{"d_model": 256, "n_kv_head": 2, "d_mlp": 704, "vocab_size": 32078, "activation": "swiglu", "norm_eps": 1e-05, "rope_base": 10000.0, "init_std_qkv": 0.0551, "init_std_up": 0.0551, "init_std_down": 0.0, "optimizer": "muon_variant", "lr": 0.00797, "schedule": "wsd", "train_tokens": 539300000}
Each number is 500 + 40 x the weight over its row's rms, rounded and kept within 0 to 999. Layers, rows and columns count from 0. Numbers have three digits each. The size before them is the row's rms in percent of the matrix's.

# v: layer 9 attention value, 256x256, rms 0.118, rows 25-124, columns 0-63
# o: layer 9 attention output (transposed), 256x256, rms 0.136, rows 25-124, columns 0-63
v25 111:480503523484517435500513501495452421441536506492523498538527473556492547476479513453569508559542436504467486491531562502503547524484460540544545526522546536499413462500460508534491506477471457
o25 108:555562433566422585520486499450547487551530519485470492535457480506514439507515508534562614481544516481541467491447449501512519428496548534493478480497412445479535553545523464416403393493504483
v26 114:439547512590502492493511488459552523506468525479444451486563486575473501530496443542523536486416523470473474447486516469507552504588513523562522486494414554449571535526488554504468437594534509
o26 108:463513561490484551489563498454505493529516535459580488603476444541529456474485569436479415549577518495502563465504418571532478452493513532521448484458527412517508538471512540516477522520499457
v27 114:519482515569489466493460482527470488425548513499514496518537528496485483472544492611444511434503544548510589548553471514526499470436530508565482492428414502545433507550520475543531515503481503
o27 111:520498456415497499530452512531454472535513494558483486497528513542470477564458541492515488485474504475544464497505524461482496573559528532484475550439469481510566416495531507489577433444501476
v28 115:446466490500550488532529523445505535534463618454480446473454513560572477474529537512520478458560530482422489498424515514482529433517522521517501548481475525522459524455508516475484550540546452
o28 112:544463464484474558518429446575533472474527472590514530480460468566455523572488475469533473513484473519537508457543501533564458540492537482527527504445585514481541502510461512466457593537474469
v29 106:514511461454494544566577472473504533568569505474502464514482456524490507483551533455493510517550536520399470549516485546501455533521519473460574564599521420453495486541443466562535518481503457
o29 106:498460452572458465468485534551394435526442538519506548479519511546545485469413360522508559447489534517552475442507522522519486465453491546457470491453504554508419548553532546461513554526484504
v30 114:529480494472547539473519462506469559491512589541548514464505402471467494503505510457442544494542484547489477504509546410524548498530513531526539580522482526461603486536478539500583512568512472
o30 112:491529442530405468518489530511516465471444474514512491549511493517476498564505474529490509429557497480511470479494471544498536573441482577515551459431539441444494573507491497409489503425497456
v31 113:512460480586499615544524484447539486558536532500559374516496454507522521498470509468495510545497498480540542493415445526536480524501520522529381452484457449459459554503522495486487505483511469
o31 112:498459508527548501456466428565499481493540498493460534454480527460432533527508452499495439519475532556514551549550541525485513457484438500426519531482513496537405508502505514530502448470509455
v32 112:429455464424505494533498500450434463501505491456478474512483530479523467512521455556543509495532575467521580479510432553447516464443438445474530510522447510433527527521491445495507483551488547
o32 109:530508530562456510523392480522514508529439451513451517475503531477600521536450536413410538463486496509495493478536523462578526554532541503461459480482507521553518514490466552561496523457538463
v33 115:497485505522532488437425457501508455518453544580475576523559520516540541455531598489458549485540562549492458520519541559557542502506538474468442478493539537591455496475499589480500502491538525
o33 113:485514521483537483537559490474445503470493470462501365476498497533495460544426471537574465476462514470510458524459505487460445524424540567537562510496474488440560431536440415542479380532510519
v34 115:484548486523512473475521557478470499546535549471556535545493553508510538433494485534420503566513478496521498497506556554555457549475492570509562533442497497551469550484490472542460523604424407
o34 108:523486507460476565455483449527481429542476487458417475456481478441481526505447480485561468460580506453473581445519461481526461436523467480524510493536500497445577481572542483521422525476494456
v35 110:465514580498483543568462542563472459502585576487460495506490490525464505468500466467512451485515566492496448524465496531484524512421541564507455501578475518575477501534504523550394524512606486
o35 107:521515446552548396468562446509486478433432483522497501507478552484518531510523476531531598504522549528592624494504507453505496496466463445466475545495559549448502487482518452475531523504470520
v36 107:403497534437499500530499489535484587523480439429479459524500558516458484516498577524525490418451529428517473515449555471562512461511492441504452533512531483490535448524438501494485451539441537
o36 102:583534496503531471456539470486531566503505536505489533547499497501513426474492483536504462537523540486517503520480482480514471552527477541500501462484452516523544519504472436510518583452527451
v37 104:486558461589538501499533438511510471486423458513493445499517474506495459525463538457441556523449435496459463528501445519541533521457553527545515499543420547539479490500538580480482485461490487
o37 099:508490601444480541479566519539497562489527509573528473528499530455501454462502547542501458549547493576512465490554622452505531484561510473483467515417557435556544474531469518574487439547518441
v38 113:518498567487402479482524444492503472536454474574444472524515501490417514524501494495545510581533545527538436539572551481562479438546484493476503466565495537485464480467556531492450489512506511
o38 108:453516519445517509443565457556530486589501616482531580516487548533575466458524493510455506458457489558471520502429462507448469593440518516509501518466471388478494514458423481439478471498438509
v39 111:471499481485516481494530569527518488526529452522584503541587563497465547466485523476491559460538416449521485562447527483477486554474602507513500531591472469518512478502561481457467500524509578
o39 109:454476526525532460556514464451488478465505537495463487517480526510528508455546470459453485488434585499492473405521456520472477457461477471520479534539466576499447508455528590501489523501438505
v40 111:537478479440557483570468524546614544495533448535525538450477451503431490466479499482540538508516487533439504490564465549480536536478464463473461456501481549512503573478563426489483488485505527
o40 106:489531511538526426434435494510450476549425504504505480554553517523487511551503529550476499521513549463506473518439460531513459508551458515453455471483517538446493491577534515458429357547433524
v41 114:503513459517528464524493491481562481482531435477511542463452502561526531531531556485530514471451514511493559488471493495453494501558478495477497467484522415449487504525476529564515556483547456
o41 110:552491522510454564459482515543401459519567536578445536561543505493517469467508502496527419539561471525510429553579482514523470451513524518516489494468471614493460536461428518491554431466492531
v42 110:530463455508489460566525517495551572464487524571477513536463535540523510515467450535558455444547550455483528473512473487540436501492546498578437419514566518522554534553537482524530560482481444
o42 111:499607493487535537505503505506491421544491530520457487486558577514436493492548549458421439463475493409537557500456512556477458479516503512418565527493517499451425516510476534460481525523526548
v43 112:518490490535474475488491582523541539463490523441534501483554435493459478550471499544513520512554519416487459441563497502526474423460588465454506544498480503522500605553480522469560535523473498
o43 106:514534564500516507514422545450432400500494406495489465556415438522521559509502481472452474471488482437537477381557474534485527546490486525501544557550456460470545503458532500509560544562495487
v44 116:522496524552469510589514507492485510557518545396453473487475548503538498497541485505526433498524478505500521511503589504518564511474494559463460439475527536428485476502502513488491555522487530
o44 112:525473492530497534460519471525483537420466429529513456529504558461479448502500592480635483471530513482513504526494456426479507554505493432524511531524469436505464493479535472490453591478510462
v45 113:525480504536467492511510384447553504504502595508543443488493519476550482502497457513508507490470482478531498545475506483557526470537546509490512478517519516467451535457432603539592529484481584
o45 108:462482518528545512481504531445463545433499495526463523494494428473500558472509531450596410548558466564492551525464459541451521464505453468481542459541519511515477580520528426503462471574495504
v46 116:559504569486553502537500408458505479456483481531470491541474474464501522458442467504515548505466495418520527529486468485472522461432537506507513528473491455440531509585524519469524522508506500
o46 114:397474491497457459450593543522560561506543491471533524479461492555490509526544511514488541541515512471458461463482509555530492516509479456499409548547478484513531484424517490494573490534510532
v47 113:495532510438482434658498487549484545450517534446469560445536543520470511521542595480503480533460508497501552538468460488519495496545488490465513500475614483485507472474568506556458505462559485
o47 110:506488499542469430526434473476474520633481553557526527522426535506538447455494435467617575536433505516494486472455466448496446440482512513554469552462508539455505453521489510466574518489439558
v48 110:508555500550479497457459538562422516536435519504467522459494484522481496421542458539559479539514480456534501520462508525563530504543438510529493503504482482447480506493515464532542522509454489
o48 108:499528474500491576508564460472529488468447472517521422451509493488487485465484518480406570508533487559511539547465509509450485456457514438498551485543545560533454550506547520499438424487553493
v49 117:498449511567447490418499508536423455536491480420440507506477513505454482578474477476491487532536442528516510485558509573435497479526466529478436519510497453533537496502504490517502549463438495
o49 113:476452507405555530474469515549509471492535485505526534518542447366512453508497567504521496497466547468511551436475519514528513570499534503520510497529481482450516509481425534555463457477574503
v50 107:504528480425495443496494536468491627556485484530501459568516540447477523550579495506441557502431493421509427544514480496476475497544460531388570553535466485458503507519410561484502475509503496
o50 104:457526521541518485519616442440442422493545577510433510448547497534498533482466483508484506585552526471461503454523560579473485526505441476572569517473525518493576516461511469434510582473544527
v51 118:460616560518410452555495559419487479547529479451515521474562468544464474433484577496478506482536514495456576613429508481551524475473470484533464547540516455512438609456557471445534552464513467
o51 117:480440451546521531466550450548533459509443541501448461481482483413504514537527460494464521500433543536534487473577536486487428505499558544444451471471511571510451467518486437578420488473517528
v52 105:479537528533473435518505371551502401520514505560487458430414475463482492501508477494540479509531526434481535541510505476481443479488484556511586576500500518484482477526475493464490530479454472
o52 103:481594527478489592490527563472498572474513541487449472453536522558511559504514554522480547510515472483506452409514501449551503561465519494483463517468485534487450519507486510482484415446557550
v53 111:548523575526535501476467525452474498515500517554509523510438574482465485483500438458404463451490529510501522504467499417536476508564527545521453529506407550410494495488454526629561481434494567
o53 106:456503408488425529551482557476540558496465472422487480470518508507519471442524543514500464524540568386557463532407506510481491465498439525470567514468515469484466443482577530477621447515495476
v54 112:468575468474600482490468564460430512479494518548466508482463542451512490540486553478489576550492485481534502510527501502534540425576552419485491461432519501511457477510504510490523482549452509
o54 109:456478506532540497547522424522514527528484549415507466529496461503459504511471482521536473481519528529466480509448545479452466503533523469530541478510529495509486491525541487451376458477460491
v55 108:576525493542532447454411496538434568469532490504453400451480468566469505461537532556452466510511509461444501458506422434535581534460460582441483596543484533483456503450504546520491459547543462
o55 105:520514472480503542534532501482498491500471537484567534517577508557499557457449460519505532467556469481526446469556577529429486481492617490536495482469481464505541514565472513427595528492471587
v56 112:540554463483486556508546475492488525466517449512528460531460520545494417533583446443544481476551525458441518552476480480543480516569498563500432508539521369550521487504504592494469543558538522
o56 108:535522422543516423563578495583479461475434505476526496574493478468475514429531503498467463519482512553465510529494471541472529432526541487530492486500561592437482504510487485523566488497457497
v57 114:499489536528477535482602490433390539550536423497485502552576452482508432471556526537449453538470472428448542483518526498600510536551423531515455560509500486532446558501529539492491492491490562
o57 110:452483530542579482457492546524507488473424528443511472540484479559485486521442506509606572527523546413508405535579497489519439523496504527539545516522515495434536504498499540523464483536481449
v58 113:430554540547446472438430474544484429467553550477477523522432506480480482423477463456484542494528559478508502520515492454477514566565465464463503501497550573576556532517460531475525509421507457
o58 112:546471511531495596608544535497516440512490524477512483506544519508499450555466545563458562539415457511483525465550539474460435500490535451516500423428466452502444508550528467487413413606504522
v59 122:490528441491501437463556478441494552479592461484452485514484513534517512551481511467439500486449515550425413488461470451506466527420524542492517485487502464529463486502487558491493501506441483
o59 116:522480545450486539466497551556494470538529518527502548506498505452522489490438503534555578502514514487512571487471519503511496401522561559554468491526528546472480484597495515505497469574501457
v60 113:550503525458557474517488485470484499437469483554517502466526518437480504581616508485486502531544496511430538457552478485468589577495471484512555556487492542518531489404491519466483541433446530
o60 113:531507446536493460511518515441513515552492509508491540580475517520486530460400480470562387501535493425496473481531491523494451534538537438552479458549523482509460492516481490448478479545529479
v61 114:542515547483527536486507524514540469489448511516533505476528457464483489462548489484449530598539575519501435426514438443555463509540462512509488547468502473529544525531549474554504508453575516
o61 113:489474468436528463551520467543425481512509468502498470545440389558468483496496454522461505467517462470530508538439521516534491518447584519497506463546581462512456471470518448453517437554407471
v62 109:427477476527569493488514470514451541487504481551486508543517442482453513528526467529477482435480477430521550465535511455628494535518487435550508487551507553427556482491484385558519486541415470
o62 107:535499469436522540451483476418452517469410489525509480465504449524532425468481517487439531470577510527442575475471487508481483538515437535525456452502476425535535447508500511512497465482528515
v63 109:506473499531489488494479489454531481499488477390514489489517510504557570556450431472541543420472560531418496496443467488495484486495516517487515471566446542452557536518568441529518506552464435
o63 105:485507460507476522476577514517521440503522533521522522479480442451443469552571548477429446494482451454504555518540538520517516503525505468462484535534470471506519504471505582525388501522508531
v64 113:481509495543494447479481498548498502492484535470492555507594530499577562554522447529509494492556537433476498409455536542540511466567458551477443506396531541485481469484623514537498512477518477
o64 109:559511447493535589546490546484486470514542457491505417474476408463496492399488444455487417540489482579555556562518489501490490468454550457437546492571470462463499561524450503550516529561468564
v65 112:521503444481554499548437569488508469430496517476497476491506526546476535429532562452426446466557589526450497507521511483511495567517574481517464476502525491501536453461502446520464488404578536
o65 111:454457457468472431528535389556484557477531533514509563503462420503563512529458450495480542564422477537553479512535480431504401432519445582519515524514483517518498498505507542498556405622516467
v66 112:489491454479506385482516507524484479495488556450482546444546538549502512584501471477490502475459507467493502538545476446508506593469537513418541521538500429500562548517545487460501547543529483
o66 108:513513522479549554510515500534482481545490464521484464537535409475501500458462465567467505502542453524488555432480510547461512416424429419550449505489516517495447475538473551556518472433505545
v67 107:429552537559524495470506504499587514478535468481437485507522520490442456571476437474479415494466468462460550519503506468461456505474487521565533420462442529443501478506487539522461507460468556
o67 106:486542524504478513461505478420483502553519475614516488492566464592518463502498542475574504568496526470468398439450450512516465492513549499449453490557495435498524457510496537448540512498503459
v68 112:428569543549559485489536486486512527546536474493538466552543459467552512531486522501508521485535545521515523530515420601590485446460485464510445534539579456546518577459525528503552480435457462
o68 111:492492462474479492543511487500541455475544522437466530487493522502493478484443471483458485448478529462464440498415539441486503509448569503470582478501499518424415522530466434469436508561572519
v69 102:408496555499513491511394461551509542548495524483527491539474565549531465533533553561489470494575434486507475504457517543491512473498468501477456497522515516519572440453566458539489493530442558
o69 096:538522518465437545524531513536518518487506476499458496486532499484521518518451541402517440503377601494540498485460482466439464492496563520524520438507529572490500545522423495515532593476558526
v70 102:560490419472531513438506523515495490458532562558526574490519530426499479540545499563482503451424530500558499503504462577552484513443555455535465391436471467478495541511513505420539432487518486
o70 101:496495464499454516611464515521474514503584470429503436410486492508496541436382489436509590539472476440452557430481541503492444433531444503456482563538505458485564425435485498563480513478477460
v71 111:473479441458521527508587452609472465540384503516541528472464517507479529550456432565553474543552446524424534478544501502474489525405501585574511475575530524468534522498455500532466453462513466
o71 104:506529576573532554491485512468517546520584425478502473504451544518519493543554521490523519481500529507552456488429501493519570550493480481421507484502523480456551523490576554524499430483505496
v72 108:481466505508583481500460513568499536517464541472471461499534484552520559524451500470485522551541554456559510543530430560468466550567523428515509406512464491456487508497489531498519429465473505
o72 103:504500478468471500568482503502473481522546482568535554459487484445530525459515560454523469518455506433455464490423444486514516436497470529508570575503530525550462458519562501543541476515523523
v73 114:495507483523484555466477528477574493522507456500493493496553477477445539430509509480520502524446459480418471463516553539459538549509562512530451484568526519471537485462516590523437492476504542
o73 108:448522535520477543501483491465469486433429514502482460470465526568527435466431486518494460431515510505523495498428438526461456463532480523511535541558409496479527567511522466423477480505537482
v74 112:528504564451539454512465447476561446480443594501469498459558487554510539458529481487505515451471544430533542507428493485524511516477507527485506488528519567502507503541498458501555520554520480
o74 108:573484442511425524520504537411510506598517511456489456526427446469528523502423555493395520492551448496484497474491514551453462466451474502506448456473448493474503498494510524541487570462424558
v75 113:453520522515552550485469541538522529452461460479503513539461471530485524523456555596490459528411463491553511519461458496548433427482410503499545483495471415454555522452514548506542507574462411
o75 111:587463467497458518424502465480476489497507505511519407471533474532516451474516446505474494446473463527474534496489500508482580550511533521548480460477553531502482432477496528552497457432475504
v76 112:470640509497488465544414493506566487564423512482583501461454462547431542539475463526480455504510520497497441543525486548474518441491510535485544481586511498563434481515541568506508456527419472
o76 109:495466502514504553431463465466459528503531547532424531548450472445495484473491496531488542453508517528493505504518491520571473550451508424499433492522582503498542615542506470517478482533488545
v77 112:511543541485585506515526498527568565524476490431484404512546576476489451544448417457564460522492497438528453545403587615421494466511522552499462526443531538441581536480487515536579524487469484
o77 112:514512480488462450503579462442477452497490485506525506438523472443453578466567570510431423473504447467515510542467372503523459546538484514494507499529518487571455511526481470438451610520612538
v78 111:512524432499450521509465486531481506464472535473525432524503465434366401501445565482508479531517523489507466513537515526480431433509451377545537493576496516511482532460611515463556510557504470
o78 111:437485517511529532574499437474478470486523488574528518455505512474521572495557430467423500462506564555505504480582393557481522492515441573457485484456601538477490514501405482545526535460543537
v79 102:495518472445559490507510439486542510434531463496416561426541460487466503491534467544486492595502526569502525479486522494542459543537508416493548517435556495557430481535454480483483505398506566
o79 100:510499544519474539535540489563517474542464459487582535548481506503538442497464532472512490513517506553509487497511463492515561452478485545477466476478521440504551476503510449520623389544552524
v80 115:536584522532516540479503489431537434492536485448487521490486539464524463491519472531497515471470522511532465476457503524465531463466525524509448526507616497461426563536466424472454509517451594
o80 115:463488563529490443432530429490520529456545537520475485503512606427480549541488526443504490481451468476444519509501470551515482540447500476519475457500492479513565501502439515489550503549569480
v81 099:552541419538444502453450441507501585469462526461494530464450520487486469505502486489450503526486512435531522552573469504518535499603550537591474516520506430466494447497510511498484463488472511
o81 094:525468513469493466509498541483507454541461484532529525548494401446484454498541533545535504483501496481492491499577458464474566432426524529470545463535527502485511570438533412553586477502441504
v82 108:546539575448485466497469542499572577444554469465453562508460493478492459433499540500498504435518534502526477472564493478465561478474509541495482495557511524497397572510471574478554462568484541
o82 107:447479438497450489469493504552548484546411585449496512502535490503511546421525521532522484470447456497446489540486462506505431579463496408481461485474468560481517453447519451483451484504526501
v83 107:541549452461498512519486460506480531508547512553531506482493449483465485519515440557476507560531452498542576454502460526410490590510510514403393458557531460515425534571522489517597513506454419
o83 105:429539538452501533477538528489474476502448508445464455516504492500570530436479530503493479480518501480502475489519537447527554450520490560506538560512521471461452529490506490513446528533506521
v84 104:522611532501426480436428487477519501522575441450497573466552494555487478529509506473463499481483487526477538520466473523557462438530545541526472552452492518547554450457454546484464491475465517
o84 103:481424454484502518449552510482474471482443546558531451569452445454513472499574487523476513461493469465442496485438557554519465509497544474508545512469558516450459470523475474522567529555525528
v85 113:505447529471566475532468578452536500485548536470459419501486486477481526542453511508578609618518459482471531511467476430444456481456599505499565504585511482486517511474497439547529512488521542
o85 111:468483540521518500524558456559450487523516458540577563465506562523499484453528461465455443453436522483486520458469557506558510538477536532509434515449412489489417628508514483521448518471426515
v86 106:513435494486543514508563465518562546509534416520503459495534565526471519530440475528548545564416584527486517531466497552515551449472590547573536478496466501495545520510447484486503551557528576
o86 103:521518477479475469513573534492496513537497498503494476455424459475433498443564518425459520472547450479469517446467514497500502535535491424460478546481551511532468552547573474519504504470552504
v87 117:580542524503502485548487463461490486579550484554507473425422558483551519573496503475528450446520381481457550481469501575535499530585475499493475534489527560548478495525471517510473498479436465
o87 119:527439492444479518575519548516542493486491470445444540532543453515455529429503568509547573560510476484574475510518512488543566467526466515462559496456489520490494508552527552483486484490474569
v88 103:484488524505510551430478488460564520448504428543481520503487450461527498526528525481511464528524523547535496407561442483422469505422437550492495503502586502481524409550492432545451483544438510
o88 105:556518470446479469559476453515505423452535551462555457511507482518511471458451422540558497481517452451499511557439527555580528553522499555487439481483443447549470524489561531491508530497550538
v89 112:544528444466464494488497534563513509448483435482413517487512530494476468498469503553486548548447507516465522486487438548539491503520462588508442473546488497467549499463554506509506492465484585
o89 113:526508569443499488548580467535462541496420539590600454542491492520495435462529457477482518508554478508543489502473507473514495486539515428499528570459495500511499456488463553473466455536404473
v90 110:480471552406451502462488509481545411517506448527464520430479485489540417583448449528533552494514547530529472425534550465514519487425564550464483508400495500425518583434505477539440478424479517
o90 109:490470457491524482538588455464436478454566424498498451500488470447499530487499538496536427484474471503498535509478495515509488482477537488455434466463499477536469422430527538457512491510490459
v91 106:507501552489573465484505491450533491555411447483479488507546495509471475486525449479451502402504501547457489468512485519520524495531471506506529479617422529461532577513501514466489548519506440
o91 103:534547503594460482484541536532468534500581511515490496472464473491448506508465544475576507587515456511469470463536518491495441548540498493533484472447516453522464518500507496476484580502503504
v92 108:492495515450453484483533480461542400563548441565508539542449495514447502503454570501542477477521532458576440503495460478513498528519486570483475573495483502463465465495488478464484487574527579
o92 106:524495471460495505514519552467461464435463582505477471547460515525531423412594480488475508548439526574530550473500518518532499486473422512467464516454497499529508511537502405539573478461497463
v93 112:467544537480460489530490485554564476531568475517401508548496520499524439456483494513544541442423527443469506454522508509464505496486463509537396477505426529552468495529574521528485534507483501
o93 111:553469453519545454566521492498457477519495491468495466537522468549481471544458547498540566552403500471544497528370456505506466489559507505511476526478500514440465415478486568473486536457469539
v94 110:488495505447475524436550451475447491526487490513539547517538535446568487566554506478457537473529483562448546545433569569510472438493502428541486533486519477555512559495561479479471498531423515
o94 110:541498501449498478437498493504514497463511409443487447469499506476480563528469450470485429509485447493496522524431514514488541480536520502494507534468497508428552478561457543587465494511550476
v95 111:495457504551451469511564536501493474478527570573423464496564520496489507552421470525596494429469479508571490550519419538566614540483481544478453510479469505532466500456483497483517485488518493
o95 110:452552531429541485494535427474557585519503503489480472524476527546545515476492586544484469572550499562552563432453480543502508460491543472497496496497488471447440431491533524500569473538502508
v96 118:480573504551508578425487544483473441486497495491502445526531508475554560461457502493549508495484478454516559515523506438531497473489477526498509497457504527451517496449436550529529482556480442
o96 118:421460594546448518534535507497573543499514575511468548454470527514469446516465539468485469496530542551469470544449559516462579524570521493483485501527465521558448505545519523518457560475560597
v97 113:511508464531572455483465504527449426452533471490477443472407424573545441498517475528506433545501498495456508510434510522486520481472519472480514477488507490448450545405452515536500537471473557
o97 106:485524500508466528448546491487547517529583533515455544534553477485464556518484551470547520499495553519452444478501587532533550505464503565522443498485454557443447489512531483539548427490477504
v98 109:496493450525536491520522476536451470528506531450535482470517527426465524515521445469532491463458490519483491474494438453514520510515533571408451448498496476507527472549506435478435534467551521
o98 103:554466605550478479454539503472469591465469450538503536533501546531499515598556553506526527535533542515513538539531470543417573525481447491574518504517476493485486506535555518480527480441449535
v99 113:504519482489423522576559512519500435455442482485446516565522461500516510530499477521594460503510516396456461514476494492458467490527495450538544457482444443451489516513426558540552520510474484
o99 110:488547425522592474506501533425503465484481548519571482446519498539530486485555562423444511526476487562465502486529500537459578504473525559485477516504484508465517476426511492516525431574621495
v100 105:469564498530484510510468499470537442512531567515465472564488500574469465474434451508398512549507499444507483607466505490517504472533544521507491522466482568544500527527546432465452465522580467
o100 103:538503483571502463528558487503511509460490436535473497503476459461470444605570549509482460506471513546498525458576426525424530516513407458490530515473523472515514471536525516558526498480422464
v101 108:500535482430470559524501477476419472525463534465447501536469484463428531512499443515548537479449494552504482505497470441454490557524441455543461493452457528521540417463485540506508474546527503
o101 109:444502427515534490543539421520515556497535464536502510498532506486539450533448506486555463495524564547521577544518487497472557519482526566504478499547485458515456495463502456461499553441475553
v102 118:508566401591517513489495454496470487453489489431468507506457508513463579485507489514519456516486431514542560528537500522476453494471470445435394449529530432509456536582537503484541545491483568
o102 109:510556471514444552516498471543472515402529497553522489516518555532529457501551477510512479483521540479489435483487547531519544543533488460500528577506530513519438509416534454525553468532525488
v103 104:600449461485546447455547527531556497488550506404500515483410448503480492540450527491570479576497498534496466413517455470517483420516477466518542543543486530487540486467424509494552539473486534
o103 102:462580504538499497518475518468504443514536409569511538503553526507525545428562524519455546491516496553449528542455576462487578522479496561477437486524517481596564495526431550572490450473585480
v104 106:532557451471509503454407519528484533478497577458501521490491556529514439573420427551565493534566502453534501516516502455538523473473531520492497514498477490489519475527521498535492500541541486
o104 103:556416515472460509517514478444565426491481494467552506442577479460526486526510544476448534494505448522503501540447548491476525560449563507479527439471462438441543499519519465447566519529488521
v105 114:496528525493484511578486405537533428479471486568427558412438553535477493484433530516497586535468519520531519544540466571538532493471517488518508523486484501562535478538440610531555482510473534
o105 113:491511491488463496483582573556460485500526502531497530554482436407530512481505513474482465555540506602463522441412470453513518551481498519506469454422556493557517512466475452499585417558477509
v106 110:435551404463468502520454492495477438503548492524480489490505524521488519486505528577534473545467570476529456568517595501520490538549472489556548500533460468556534563491528541441482482489457526
o106 104:492480556547539568534535502533471533512503540522502503542507487479543485533465488383525437470498497538538568515515418532528489514484510511472456509500512546547498547521510443469416362474515500
v107 109:516472504539510565440505469520545495509544482496481542509469516494501505454532482488466508508536474469476503505496493541512556516532542448455478443527508562492544457516530505475429448499484472
o107 107:510503564534496510585506447497504525550499482447558534542541513507484528506464498541520450493497443522564501544482430461498443503510523514516518468549531454476520513495491529522485474493474486
v108 112:425490429488467460503465570590533494495487539492520488513561514427552565507473475542514480487502523555568490521473477449458474495583509463520482542603511522490490549473507470464440533581571444
o108 104:462440601501473498528516445508488457457495513455564507481468503522462465535555455433435457494433447467484482478542523480528547517480470471518508497484518482461577428459554504599406517514473522
v109 113:425516463454535447444447502443520572448498400520525553486518466500480540498534531601533507610524490483498525544457500492554469441531526597505412514489492499439544488541540511439497464537522486
o109 108:591504461506421543459558468485449547490484511472502489608472464434514535455526401445432494478504499555485505454480467484478482472459522500495479500499489458470568551505475582548458464494513543
v110 107:484495469516501518500575545553545516527491494485454540480475514497554514564602488520465510494483493466495432533605448475519498439534525445495523485528455527484469483518501466550479540478586481
o110 110:469548478490504421542495475553452513456544509505543468485567520552476481539511427463452503530616475537516482587443520550497495490541480483518537452508517533457534508491439529561522564566415543
v111 112:449535501496541460548511467529465555584510573461503518473507554404515482455490554540494537541515487568485460457503586532492502542546537534466519481467535516454485441507480532466558524483498538
o111 109:477512537520434456474498508482492511450436444550499431438462481484567515470500451500561522523442445530576498506444443494507546439486528494522550514510470488502453554512468470523461584464450442
v112 108:491465494516553479481469487439533532492476456526433487497569497508448495488477467505548443568532497456503467542530539540432475469476485518547468580531536447558596439503435468496537440538509468
o112 103:588542483505506539486579485533495460534455513512515544474482466461531504549524524523405487422471452486531428488471538546509487509550478510487462521512429450508487572553462511478547521533491587
v113 108:570549494530536515532467588508466523499473393494434581509483533511511555583549544523511529535485489433524504515479469476516433509511537450491477535512499533543516507522448531545529473514547497
o113 108:457461450459525453461514483488506517544482562491505467459524515470468471431446482450467474456550572458488415429442513538456515525542460505536584525511457537458534485519488488514568534469485514
v114 111:483490453533519461493514479539525430566509474513543404507447509457486488433561468482537574491467525467461497496492503461495560524602538448528522408441502527475479451548517497546513502538444527
o114 108:507496551450530588385493551441509586463505498516478583489459561538518526471516501475520460514538465508487550537545519470522445463465474510488530520482401451511523539569471514510524508457519487
v115 113:444525518472551481531529517517518443509532544463619488524427477490476562530589498594506545448450532462378534466516506541523553492510517554500517453523525484513464588557454514516438531489446552
o115 107:538456546556427530462499496477452506467518527496437510483526517478474521410435453504476560547531493555510418515529511466514516481482513493496471539509509562471489524490436517460407401534493490
v116 101:522414519512536551511510495490559484478530593430471565511499533507503465472517481522430470481499489525552443569515468434439433537495433503571488534501482434504463575560490538470535516498447499
o116 100:453573475527529490479422479430473479483458534468540526460530525383483494452539542445527487466495485476460539411441478492510574474501472424494474488527493520533432417488485555498536450536489549
v117 115:490520494469528505475469506496494510494497417484449452511534571424522423468504481503486484577520475488521495525509500523488496551467470560505501522554527534499506488534479467470539566451535494
o117 109:524445561555475498536491495510481501599500501474506496481544476503549514523477544550519487539559501456500537511466468519492529547450487481566502471491446512493454546516473457452398519469491518
v118 117:493478535552494513516434545502542483481537507441515526601503531474485503598528524526473503484513493467516565553524493433556479484538497466508546529515500433451531497527472522513553474486513509
o118 116:496545497484509421482481446476526526520452525544483467481464521512510464558575493508501456535474488568414472486491468479470437540561579470496474458479534512511410466471545436533577600542468477
v119 114:530512462462487488448512435579573530464497468510495461548461475534576564527479425573463445448507437475515481506485416578549540506529447504470463424417563626458537472559497502461532490519517475
o119 111:557526500443457509509477602458531490508535553493494570477525564560482532533491601399437450489520496537541482502470472497466500498494530455569556507498456473533533483550564489531515507518516535
v120 111:536476454519572498476511457464533441393526502490563481564511460451478487421561484477412538484427513480516492500485460573493569566507486440522460494535472545550524458532410536553612510401468502
o120 110:433520556542480464475537488518436520555563501502493497403540534555463545515495499519466504572548492493504564487566531479458443470537553478493541456517463478531512433507516468540595489557520586
v121 109:518485476589525491536478572527541500470466539448576519515493508474411540434421545502447432460555521516458520513555486477468474479580526531431488464462494482574553548494499496472578451505481460
o121 107:522502541426479548493412532489489488534499433537475503456528426438539501586492442529487458477499472493527487504545539568507498531464449462557444486569527495536492446532485446530590498537449478
v122 113:572526489514502504473513545450533460550485490523485539511504476532513485518511472486475447520555527510456500524512541513409499479516552428510532515498551494514528450567508546486420498565409465
o122 107:451497462551452485477512497485559501515518501514491482527491474421523506541462509552515478455509454557505540478437532555575469487493517450481475489482532506456518566555463476546561434482525439
v123 108:410402505462543473511524484526513479581530464422522506489536551486498520448508481440534457546446522499528494578554538502422494488483475545530497490448474516462449505529553532479556470506490465
o123 105:572530496518500521518403539378437533476470533554515475546464519427434430498506592519500504456549533506506493413532407465548497517513452423466593455515493437492464548562463493548486524532515512
v124 107:439514515522515528539532505525402527480529512483567498442461439445437427501465467460443507540534521485546452407494463521478469514515452493525564460527534454564521579479565509455536494482513504
o124 106:463515534485499460545540464451523465487467507533411451536548558501499574554458517460519537448500492521473496442605549481495561509554467522509444547498516438488425464513428398436505632535458488